Part of a small language model's weights: biases, a variant of Adam for these matrices.
Each number is 128 + 24 x the weight over its row's rms, rounded and kept within 0 to 255. Layers, rows and columns count from 0. Numbers have three digits each. The size before them is the row's rms in percent of the matrix's.

# layer 5 MLP down, 64x256, rms 0.0892, rows 0-63, columns 192-255
102:117150140087125129118115116166159126090154187112098119128147075129128131121127118189120128134134137096166134176131116095124113060136128100128109175128166098093143143133167128128115085059108121
097:109171081120130128159126126085146155170120103073081109129118124148127098165128148089143127177104163145125126121108128126103137063092128147128123093127120105091166119096159127138105140127098145
100:142115154137082130089133095149161119114106150158142154128089149122128143155129162162156128099103144133173150072125126128126129150170128122128089155128134118073139087101148128128161132148129174
107:127130160134155128122104118162078123094146191171132117128101125130129139118128115161150129096145126133139169099126146135100151107133129176128135124127195110162169154146159128132096164121110118
088:141135124113121129126101145133158113151119160142220133128121119121128119081130137119094129134202099111142157111107121193120130146131127159129137131129136137129104126117133129137104116128152136
107:100157100088136129134113180158087117119085138096114108129156110103128144112129113066124129113096160115150147154091127126131143119111128123128160146128162157098121146072083128124153146111094076
104:163104152151117127133159124120164131202132130053130128127165102137128118129128135154112128127175124149141171111132129155098135115183130088127133118127105108102149154073191128138131141108142162
108:104125152104112127107107162150110102110092157154119079129090141103128177091127111173105127163088125118122093130123096082161100152082127090129129123127120183124127054118131127077117135137084121
103:123172184143113128139148114055077120141123119070175112128126092143128153156128150104123130115120128152097120173096151102108112109161128088128138142129121149151082134081149130129119110109104124
092:090137153152133128112158108120124101154121132079146163128113145127128141125127114136114127129156098113091051088141116120138120096114128155128081105126115075121115096141114128095153076136156135
100:123139108128111127149099142084093115109082089178101149128107133108129133107128171128135128095099160116081115123180120143091113155090130084127106150127094123143114091130140128088157110102134147
108:146153094118121127140159078104166136168128109190083125128170137126128106168126132123128129181144099132125128168086134163163134102141127071128104159126144111140120139134098127126144133139117123
097:119109074120101129157104140108165132136147157092129132129134081129127099104129119134123129140137124099173199125112138164078137131159128155128122118129146158138154148137097129144149126118110153
097:073127127138136129110127075179122107119113132143146156128169122124128128130128144134147128107127091143117129135153117078097119179097129111128139150128143137140070162108141129127067134081084104
098:106116145112140127117105064183109136127119121153139159128175120112128122099127162086108128115145076069109166130136136121084109126167129157127127160127204162174099127125098128159092111120108118
098:141138134096127130125123186118156136142100102075115110128126147116127149116129097102160128117102104126155170131104114101152126101118128103128145139129152135156098186123153128127154155132129120
100:110125097104103128137136101104165121130116090129139151127122128137128125118128083058133127184153145141101096093098121098119114120075128096128115135127102093113142134127146128102174153168152113
096:125115134143107130111140063121108110113147096202191110127164094148126111130130132165147128136156105122175155117168121106079144081140128115128147101128153133167137144121150128123130125130120135
111:148130155142130128132163161138127136139136165099143131128153150136127087144128128131131128123129127147139094108116145145129136178165129152127125138127106145174144174112131127122122142148104127
094:157108145151132127129151078115168131125119100152112120128124144164129106148127171166123129154125110138113141104118123121116104185127129153128070140127133120121134137112109128114146132121119160
103:100136119129158128147129135162168144116132138129126107127170121128128150125128109132110128149045156137122124159100144113139142089165128084128175146129125135116089113158117128147122149124155121
098:135146156136172128149081097165089131082115113092097100127113155128128123130128109098130128129154102172107129108126134141145147149146128154128106161128111119118126142109153128136156104150112115
104:156074155112106128113149122131151115161127121143095142128100145088127111085127143148101128149137125144128094147184114127155127174082127176128116117127117124125122115086128128126131139133144142
093:123154106113105128153112101159136137124129162124062133128192149131128140137128129105118128118152155098080079145107114117114116161177127137128144180128138133108134121189059127117093122152099118
092:116103103137150128155151133123139130112125094147113124129099137132127130127128092104161128140175106174140095145120116113129117147124129136128118073128125122125119100130147128142151118152141121
086:155099109135125128088127116118134098158148109055130135128149117116127117101128092116151129100101180129122155117169127147110134093119126116128143131128134138106161135115134128096116147103132143
105:156159125113124130132160167131169140126153146131098140128150103109128057137128121140125128122141120099115120183120114130111109158147128121129140145127115105127136101090107128128101150052151119
109:165111119135133128138097126089158135142147139136164123127028157116128121158127095157116128122102152139107120024108119173133104109094128155127069112127126116115127115087156128128112114175141161
088:134151137159155128121137145085130136148124109156097113127083130125129126111128133166123128164121131137130159125111144107181116120128127099129160193127146074093122165151110128141116151136122088
102:107141155143173128106123227120115115103171134128174119128152162118128155111128110126139128105149158142130129186125129111133149113161129156129147110128139111162108140183084128127106142150124146
096:088146135056126128107122142160128109092120117121088117128165137134127154120128131138132128126102108143146134112155118122115139135091129111127135173128141178075132095136156128163159120112132114
105:146170121093117130134111087135102128157088053102087156128146118128127149159129130107133129148135139102104092158137129114118133136063127077127196136128115106108113136145145128130146133122123118
101:116182114140157128149142131048124142137116080088109111129106133143128098143127104124117128132159110135144133131125134124169164190164128102128116132127063065151102067123173127138151137141163138
105:122152082138103128100141147169164110165136115166114146128158122137128083136128104141098128133144139130142115194135119119114140128097128134129113142128120124122124119083118129138158119116168093
085:147084163138127128138155069130082145155124143090158203127159150140128128156129118178130128107121135117110077125166127135124129200140128080129115094127142154101127139176153128111086162115136136
101:158137079155136128137122134171131162138124119144107126127142153140128101162127167101150128161138115077108120160124150170119124144138128146127136082128096161125150116125127129160085093118088127
115:149120155132135128157124100063126138127102078093097178128093134135128141180127107093156128128112123100180115136146128101186121136117129096127108128128110151148154139105129129159111134143105129
091:157119123135124127107120118097181131084095131200130154128144130146127138175126143174133129114128122118116140115112128144116150170117126174128130143128137160142148142086128129124115135130152127
107:164100159131111128124130174118111139153115143140156103128156092142127118133129125120123129085122152181112096149103137163140116116097127168128115127129107137123134159113091129131132073084127139
094:130132139156142129129141132097161129144139151137079166128081154129128138138128140121149128174127122076161137121153155148197148165122129130128093077127122115096148119077127127084115136167140142
097:122120121148134128130094114104117111133107122140148129128139056100128078126128143079104128126171072124132143119167107125103116074124128158128100076127133162151136172105157128113101121153135100
095:094104068121112129093101108140080103098172153111158147128136176115127176091128141132125128139136111138113123127163116129130121167109129164127111116128109137175111122152101129092135135182183121
096:141135153122144127143116101168112144121095089143096135130135146107128119135127145087126129170145138138172163181109128127144147134144126086128167141127154152112071135085143127149085169089108118
101:163125120137135128134164172130127131095115096110115149128120137138128144134128115142107128110114118162114091116126139155130111125138127083129123100128106106123131092124151129129155120136133126
111:077141143102126128112112119072128126128101102143131120128113084110128149111127122138121127109079168163103117108116115155102136106113129145127169182127106109119152125173119128157118091112164105
091:148096084136145129110105093151122142169110137139113161128127146123128096128129131118111129160134111130114102135146118104150134188157128079128145135129128119149119133093071129116125144145124128
114:117105094147133127124148170110103127137158134142117124127110097138128103089126107106124126140157114140104123104097145132145097132164129202126102101126153077129168155147107127121137127134161140
102:107134146126118127128098189143108138101135151111132117127119137133128154132128159082126128135083103118161145116116107115175103090153128124128089095127126186197112105192117129092135131156148113
089:084112154120142128134134117101152138117186118113151136128074162145128177146127136136105128121119139162083145095172108090127112109107128074129112104127106154134094159182103127113162156115125139
095:109137109138125129126162162115123120131138130074087130128135112124129122107128130155156128124128094132137081181151134100135131170102127153128168151127075093106116103127108128134127141149134107
093:131139171112093130119086131157095107111138140163162064127134127124128126081130163131140128133108148125145125133090121083139116096136130086127133157128126086155102091151139128108113112084115116
112:141104138163110130109144134093141127148112158128192074128054131147127140089130119156103128132135136175126119119097125152133129027124127159129155094129129064133148164171114129109150113104139160
109:113122151143152128128152050160113132090168103171167148129125082152127105140128142168119127098182122136104066110130150132143150124171129168128101114127092109153131121183146127137093113101122127
094:100102121158142129151142116151125121158133132138106150127129088123128116176128174166171128112117121068133101137141141136102124148093128174128136121128120083123131145165142129137140146151076129
106:159144153096092128140118161155147125119187185118140124127087169133128139101128130150141127097106133107104156080110119161112122120087128152127131122127077121123168130138142129115066098139129134
085:122094098113096128131084203192126126141146141154152114127165172111128125128128098096106127134125123109157171133150116145122114115147130140127114081127113150116109163142101128149142160124131142
089:130110140142121128132119136088127135103139126215130133128150165122128128136128135101137128130147128113170170143147123099141152137079128137128154073127152153121117148119147128143139133148190133
106:120112136110152129110149144055146132089148118134164098127103154098128165145128141077110128069105127130133151117153133156128138122142128166128122129128142162114184164148102128144148102166120151
104:148127122149152129145122148107118143128144128080095151128154153143127088153128131188122130115126146131155125107103149117107140119162128103127140118129137101141108098186107128136153117145161143
102:142130115126104128132134132160090121143084129166168126127178107123127172120127143118108127113111188185118155163140110157088110105069128111127153165126150166091158125106105127129156111097083113
101:182160152117122128143141054158103131116132149073076100127119098112127115117128115117143126130100129120098118132147120084126130153136129098127194126127087160135125074105124127122113143095116122
111:082137144106128128132163163190099138107138139106191095128093125133128163118128110103157128091101153091129140093103127148134132132131127087128149170128156121124121080157183128148125122167133113
100:132129085142105128160139109088142158137158143161091114128088070147127120137128137172126127121149141128133137106132159144141146080150129148128108107126167169086124106134142126165167115130098127
095:153099146142169128121106133143146152129103142124132106127163171172128140117127093137134128176139136129147146136122139116166129137126128165129082125127189157124158159102095129124168124158144143